Part of a small language model's weights.
Size: 13 layers, width 96, 6 heads of 32, MLP 384 GELU, vocabulary 8192, 3.51M parameters.
Architecture: LayerNorm before each block, rotary positions, biases, untied embeddings, attention and MLP in parallel, capped logits.
Training: 144M tokens, 8759 steps.
Each number is 500 + 25 x the weight over its row's rms, rounded and kept within 0 to 999. Layers, rows and columns count from 0. Numbers have three digits each. The size before them is the row's rms in percent of the matrix's.

# o: layer 8 attention output (transposed), 192x96, rms 0.11, rows 44-63, columns 0-95
# v: layer 8 attention value, 192x96, rms 0.122, rows 45-63, columns 0-95
# q: layer 8 attention query, 192x96, rms 0.0999, rows 64-76, columns 0-95
# k: layer 8 attention key, 192x96, rms 0.105, rows 64-75, columns 0-95
o44 070:437493537495524485498491527470532476476507517509523517509564521504498493466475528493487510441461510496556469487495480519528479515538501503511473537490545450532530510505507497493481492484507535539485470476484508519520503502457521527455496513512465462496511520476505510458473517493514483507
v45 059:478471473508511483474514471530506495482508519500495511496484535486497511515562496508486466492486476538498484525537504503480481440492537494535461502482498499557482540490499478475550511498483504506477523519510514473494472499539502510489452438482484518494495440490509483520471530547527551495
o45 060:490477546512503496500532514452555548494487502509493480494530522514488481519479497492499522479496487481484508457486490506521526510489490521467544538498525497488537497522502481501458492467510480506533461454503447491495547503466523522473503557519502518506491562494473500520505482440467477522
v46 088:497474488492464511530498532496538511521482529478556518536513500483519518483496456481523493478474496522513530423519501511534534470533495513456493479474439469488495513480488491555475516497502524468476449529446498507517494535505494498519536507529488488499518533505492512482513517476485490481
o46 078:515503478515533530484483533540474506531497497498467516484499501532535491481476528500455505526514547490531515532437501464495486496471521493483489500501512479447522505475527501490461482499462478521490513514505490490530531471556464438519478468474472477523511485538489514496536548515513512499
v47 079:454457532509505535491490537495485488497514494490505543499483498523466482513456497500506533549482528507505515515525497500519509462500481503504559468476499528503499513530490507549504479483514512519527477477445516507522473408513498523500484519467508489501506502549510532498462481477532499455
o47 079:569554465538508480488468536470512473505495463461496485514493491493505485453504499493520514508511494533507465501463532505516461542486538491502471496493527465477508467506490521489513543484520523479478526508505517479474498567505442464527517489512530502494479481495531507486490480503489514546
v48 066:470477530489463518513507503505544489500480531478512494532521492491471506517468496519492470491512502492486511495518466561524481483537516517480456471486503440457514477502487449558494451464549524509472515516548538491517513513518525477502506527499450535496512508526473492524494522485503503484
o48 060:545527457527500507504499489456475526516521474508454488507480517481521527516520486502455531485489493520512505502454495510485488467491577505498533538474485482525502508447531485484489522539451504512506493502461479502492525529528536493478445446502491481498520510504508523470524537493506485523
v49 080:520532498501488474466454486509461496510533523530496499558513498529509540515519527523495473465493538508413489491472469533468491472528513513520487494537525507511477491476513495502499501444487530458514520490503481500492497529531499468507493506456475511495518500515455515472535534470466497517
o49 084:505454492481499548497498467504494517539508501520498507483507498510567489498477461496497529478541489481525515503558512476513456482477489475483493496458470516467527550539513484483482481546482481496462484504463525511516508551529499531517477498489540437498512495500480486494544486525501499485
v50 084:482505517511498477493498459463530529518536530512444484475479496489472496517550483473490524484518513488515519516443525522499520495535500543503501469547537469490489525514475498483490528526525495475483519481510483519507448527496472473577496472525452522490498517478495474505528539486508508503
o50 074:516471530487500567496522526529494489507481516516513542525513475495485523532445477498524491500510479506508515525509483504471508495476498469500459497451474526472499516481519496453491517506471478501477485543521521482497530538520523532508416489510481473456528508551508454512478513508511501483
v51 083:481471520521504540498492477502476481520521473482567456533480532470533543490514506491500490508440496531524447497472509498521515509521501509478513447507486461542478515507511484498517496488506511489520520470444490475505525504487520532491531538455483517517529481468533523452489492503480521520
o51 096:540480483491543470461503494514536503505497516493489538478488506524504478530459491506492472505479498459484519511513460463522477481476503476498491516469523518488501474495505488551430505513517493528492480534535486509503517475510467473513489522484555501533447509546527511523567484529474487505
v52 084:482488520478482514526539525504498519512479493532493495459497519521442495478448516496454446512534483543493553519518483537482472454481498540493465511532471478464478506520496515486534479497530522547477465461512463507512472523533484559496479493508495498489489509527496500504506482511492501510
o52 078:491475442519464480498492505489506508530545473477481467513451478503527492525548493508540509475509511463480452512488502501508527543530498500511496540534508495519506473481497491468514534494490496474498528478471555472482504524495544491464518501529466507472545500495479480528444530505541513486
v53 095:554541480507508564497494475481478452460478533504525482533504520492522534519485479446463500479504523526520497506484518522502492512524507522487529470448523495489464530540487501502463491507465522508476475509459494485492490552507491525465520442479472513455506487507498508503522495492481527513
o53 093:484470566448499454483483516542503550519526475492489503472468499479483469511518550485518476503544508483517478488497457507495490488479500450492457494476515489499501488474539476483501543487479504494516525516511491467518505481481514471480513546505529509517499513515531540527522562529502474486
v54 070:490509495535488491474508507495502478487497495473488532476460512490516499530447494532474495500455503516496481467514484506540506553565534531486533467502494529468501522525514504484568465477475472525489493473524517546479520510480464528505494523511468521543492468487523489531491505496495541461
o54 066:490491510509498477481501493498505494505518533503490455519515476494483532482496468465473504500488506478512472524456507547499496479497485487490487518456531480483519439512482468496465556539527506447530489549545496472490508487521521501476501479477512512534517586511517537520501512534516481479
v55 084:517521473470513501489511534453523476512513492504505513511470507497444502517439486460482480493511549511490552444556474477466483481509499538521490483528502493488507492482520490490534515516527478496475505470557533564471510478519460536501473489508495503498508521542505466500482501499486496494
o55 077:419492512495486476536491511482485489517522496529503509494512450498546524512527496494510521468529492512485439529476541518516497494545520469465499514487510522478479488485495537499541522504480513459490505528506479475456489512513507476498514501496487486453534543461468520510468525504535542476
v56 068:526479494465490515492476523468494502464490548498511532506481492479520490516535486529516534484492491461477466563484494500490467554475514491511541550499539510503552501478479498516458492508544456474531503521495493500474516497426547477485512486495539513512490516477489475491474511493515501503
o56 064:446539545477544476525517474498496478493482501478542485510569505515473531469474520527525473532507502539526455491515465528489489468504476506549528513501483506525461527500497479492507501488478501543526522486477482510498505507479471515514517485476527508514456470483524518449498457479509480501
v57 068:507503513513501517501500502485475535496495558493496478487519493562527538476474504493493462503507511487528483528425480517458515532497474488454485490561521484460492449504488492515520460531496492515515553467491498493457487550502535496492518524467476523518481487493519501470494494480495499526
o57 065:484496451497503517481507503495469472507534514455495531491488526469495511535515513540483543472474486493490563507567474497512445507494518477528470502481485499548479506474526493499482477510466533545509476516488490482535484510435516519473476486493513544481505487480529498519485510538485514516
v58 098:522470525502498498489492510521476531482501508493509490518504468550494536462516508460526507454501484474542496488497470498566506475535491453464504511501462525453508528490522509493482535516486574473477477498468488553458496513518511493533512466504476507496526494526513477468483505474533520500
o58 088:491494453514461532510539539535510496526498492485490536471497558513514491506483523541466491513535503506474539485537513481504486511470499522509483497491513448492503523495502462527534490452483440522491485519517482465547482503492487479480476485460482458490514524482491503494567491536514512497
v59 077:517514487473487502511484504508482495470489467505496516526463493532514532521468475440481521467489474536488533444526480495503505525455473490478513555463501442522526507496497495533486516541501528454505481498498453529490531481479492518492552470507503478519516489488498476509492507550519509456
o59 069:485439533501510487501445491524516505520545489497516517528474508517495492459498516520515459530513495480520478546436519510499476486496492515508495467496519517505511496502508487497546487465484467525516498540492517474522488468540490467519518498441536504472475538524459541489533497453488517515
v60 079:468504476506483457500509515450470465460469508477540462526483484527507525514464474478520501539535535509472506497533474533507527475475513482491434537522508506543472526500551490499503506529479470516491486485513527516516513495529485495458475469514499522492497507549509503494530479472464497535
o60 085:455522504483487487511508502482552484498521477540498558491500522502491461502538514529487488438492479518533446459505529486474527516543508478494516497520481494464514477472465490465488523452497542497500487497508481502494520500523500512472548518509538507491545510444498510504481506489551507479
v61 063:514479434491470564501513498546541500493458483474523556510496507494469466475493523492528479492507539544494511495518529500483504523488515467518464503481477508490513476506502507508496532492511491551485490553463525525496492475516494514434523512498508474507477477485495497532485515492494434498
o61 061:465524539493526480506488517486468502468459493521483458487501521507539515525518493482477527589518525491504507481469504491507517519459482531477543477543532465531477481470495507507471487508487503466552532469474479489496464481499476471511504534513485516499536494472485481493513501518508534542
v62 084:512498538485543506492542528475492503485503492547507501563510493532496449496509488507523477526475518506495546490541490520518470493482518517495493492474500444531520502483503489479509543508528523505497444510494498506521499538529473438472507482507491449472497528501486489540485451469536507475
o62 087:487505469503485470506510477521526503505521495524488477501440482454499480508543517487474527478550470505515460501459531553461545518515493500534506516523480522476476508520518495497541469477471512504509544461524527475491532503510491507502543500500489499475538480518450516478459549490483492482
v63 079:514563480523506488479482479522496500476491456521515499502496443505506486546494474474487495486497501527516475531502538511527530504505454458482508524462511446479490474506467538516489468496544541523505512523491520479551479485496515457523500545481521469508538483472478522513494479546514502501
o63 083:523466522494467535509487474524466491498519489506467501544453527479476465455476485520497494491504499495478555524457489482477458491474550528507495483530487519531536502496501468520526480510504535495492521552505501510528457529506493501534467497535502529509473467522475520467527531505463477524
q64 085:516542494488482505487489478523535516520485464530476497459524512497479487516526531534443472515523514468478456492482468516578504531452491478547496508486490546536527504481506509540481488515470502498510515504479497511514490522531463510510501483529532501489453499508528557508493501500473465500
k64 064:510511458546506500527516514489523458463454505473557498482464488523547483486475527521500481519483482512491490542490553503444501486518485548513489489529498490512499542521502486477533516469490474507494478467525484477507526472479510436498503493466499548504523521501521494478533536482480511504
q65 088:582471503448544509515485481544498495479510525515494470532498508513528513508504487514551480500508538528544497505518497498455529513518518506488523488461491493499515512480508469469491516496488470487485501468458493539467530482496512485480511496497528518434481440514486473495505451474507500479
k65 070:497494523487518522503527465497477516522513555511518484516490499478444520525521526476508484433510485503477479445479510487479491505515493493438522466523492531524492486519526498522530505504521480479483518515531535496520513472454518528478515473503456473559514496451502511472523546511476486506
q66 125:563497518466553525518497469511503543483533512521497523487507505485491502507473505511474464464557475500467501504491460481546474482489530474546479459444530520517480509529504539501482474512480489496483495525512495503495543504474456520488499497499515482513465500457483558488483500514509473515
k66 124:523465546485542520524446472515508530492556536494505495488511525487516504500499533479470462496526510519466502494509487492503491462522511520485499454489544461498470504507524531508458471508499477507508474534503496497484547465474446505487494486445484518525507515481509518499545483510477448533
q67 093:492501526485467486501487507475498478524450471519528507473532473493482483546525493457438546476564547465502506463486531529520503537540502536450478525487500508512489460476538487520497495498499514485507496484494482507499488501505514466514498505499445493491466502509516480525505528519558501502
k67 097:546517549494490450517503535482500454457493480488537491453537474533490514525521509471461535460526497502491464545538505480531496503536490528471465525491528497506516498482514525525491496507504480478553490515537493483485513476526496478494462492457510505475478482483505473519524513536509521466
q68 088:476520498519497499549499523481511487477498486499497509444469520467472453511513513507487482452527468507461479535490500494524439500511507524521531475484517511544502477465515512545517493512513479494457480520478523464558536548515499471542509548526483496494478511477523512478491487537509495496
k68 093:492514504488501517477483548508501464486542525499480514563550475502521532478451493527517485548468467484445495525489483466532506502488494489498468531547493516521484493482490514502459470546504514547523492493491531504499482485493463509497514496557490518485482482474485481499504499520475552467
q69 126:582480503497508528529539507501515507477519506546491487462469516497497483525509508491496466455521460486473484516512481503521466484518523474544491471468533489519482510541486519515435458529484477478457490535532521496489535489515467524507512485502494483499508517469503550470480521513485478509
k69 103:524469505513501508468535546543487533486526535501490523482514488493489556485482454472515439471500465470456450507499500489495539537484512448486543495499501514517474511552521515533506490490482520496495502500537502467492467507488471502516496484550498512492482529481489519521511495513485526449
q70 103:583510490493514572522460485519549491465503526559438501456491498510526502495463501487505499496513483532472498489478499480527486487491518497552500492470528514512491524503490535512505506504484519475472511528512528536484520473504452495515482493460468504498488490467519527483510468503497470488
k70 118:462501481512450490479511510477517471500450467544477491487499489512490470517498502490505536519471501488565474491505546536481526528495482495526507531536482489477556518477499493486532532481507541487483495470475448486506475529532562491511463504493505511518531502507484476508499540484515515457
q71 101:525491486450551480511517459544518514512508512488495516488488506468549510521541493509531501500493509481477506441513500512498530505479482467476524494486468505500493478453512468476505524474524515486516502535470488527469449511484538531500511506508498543509488491601506492509507486485462508490
k71 094:552455501465511481518485487527488469525497538523532469485497518471518443493512486463552466459467454498491550481507509497489502498474553506476506493510511502515468489517475522523522480480505516483513534495506492477501514542516510531474461465520493522501502460536538546496477510467512521497
q72 096:554476475457471475491521471539492494525513504521499502507468542496492451477462513506507542486482451531519542473494510499456509518507486538534513513521513478511485491480490485474501511453498504461487511522469445487548497492489536531456488475529507522504494462518535514504470494511481534488
k72 087:485514426535502487494507488511509473494519511498513511499525505477470498532481497539482498465515486473536534499493517504472486491513520448493509478495557465533473509528482485544465488502424480487457472498462490503546500523511506540493464549486519515504516467531515518516469490524491498495
q73 107:503533550466523498474492479518511533515548486455508523461478473537535494515493494490478474485488470484528486560502486469520496488474489510499475484490508528512486466496532536505498496515462492515495518551505509485533548484507465485497474457504501448509474529495444470521511535515525471521
k73 103:511513533496477493502497510518487558498557513474473513522485491504499470490497538458533438509518496483522526549509476506519494451453505478470462430498478499507462501530512503511495495503534502505535492544528512518485472539524482497478468538526504526484501485509484496494496520522457485527
q74 098:501495491459492529475504531484512507471452508496498533479528526522457526478470488537489475537545493468493501506506511519519534498502501524491514520491492508478500453524517487488529537529528455503502453505483468491513489516528492448527424488515544515518489494538510499522538514468486512454
k74 095:536449491484513524485503534504492508436504526496481489461489532514471525446501495517486507479545487473530502503466509508513508535491499508526481487521463539495505490512537493534507538521493496508467503480517486457507488504595467442492494523515517510519475509510494512503516466470520483474
q75 092:531474526513485505531535493515510520502499515524476510475475558455511455533519473506498493464516490516511489513520499469526495516485504480524456493522504478544495538468462481514502468526467514493483517518494508500462502527497459550494460538520456485521515464495528479474525519485464483560
k75 093:495542500509477522548559505518464493513502484515462519522522501469460509545491478490480508476475527480453529486485495522497474495466537475521510536514509470514484526517520505541515457494494496546512496498532503517508484458487489536474516489517454464509460485499507507452443499473473519519
q76 092:527535496498499547525465509467500482532509506483519486474530520498490545506462507496506547507500506497499544473504524497529469482493491495489425476464502491490541487540495523450509475489476486541479479503474481506545524514493470528507475521485469467529515550477483454531534501494527507515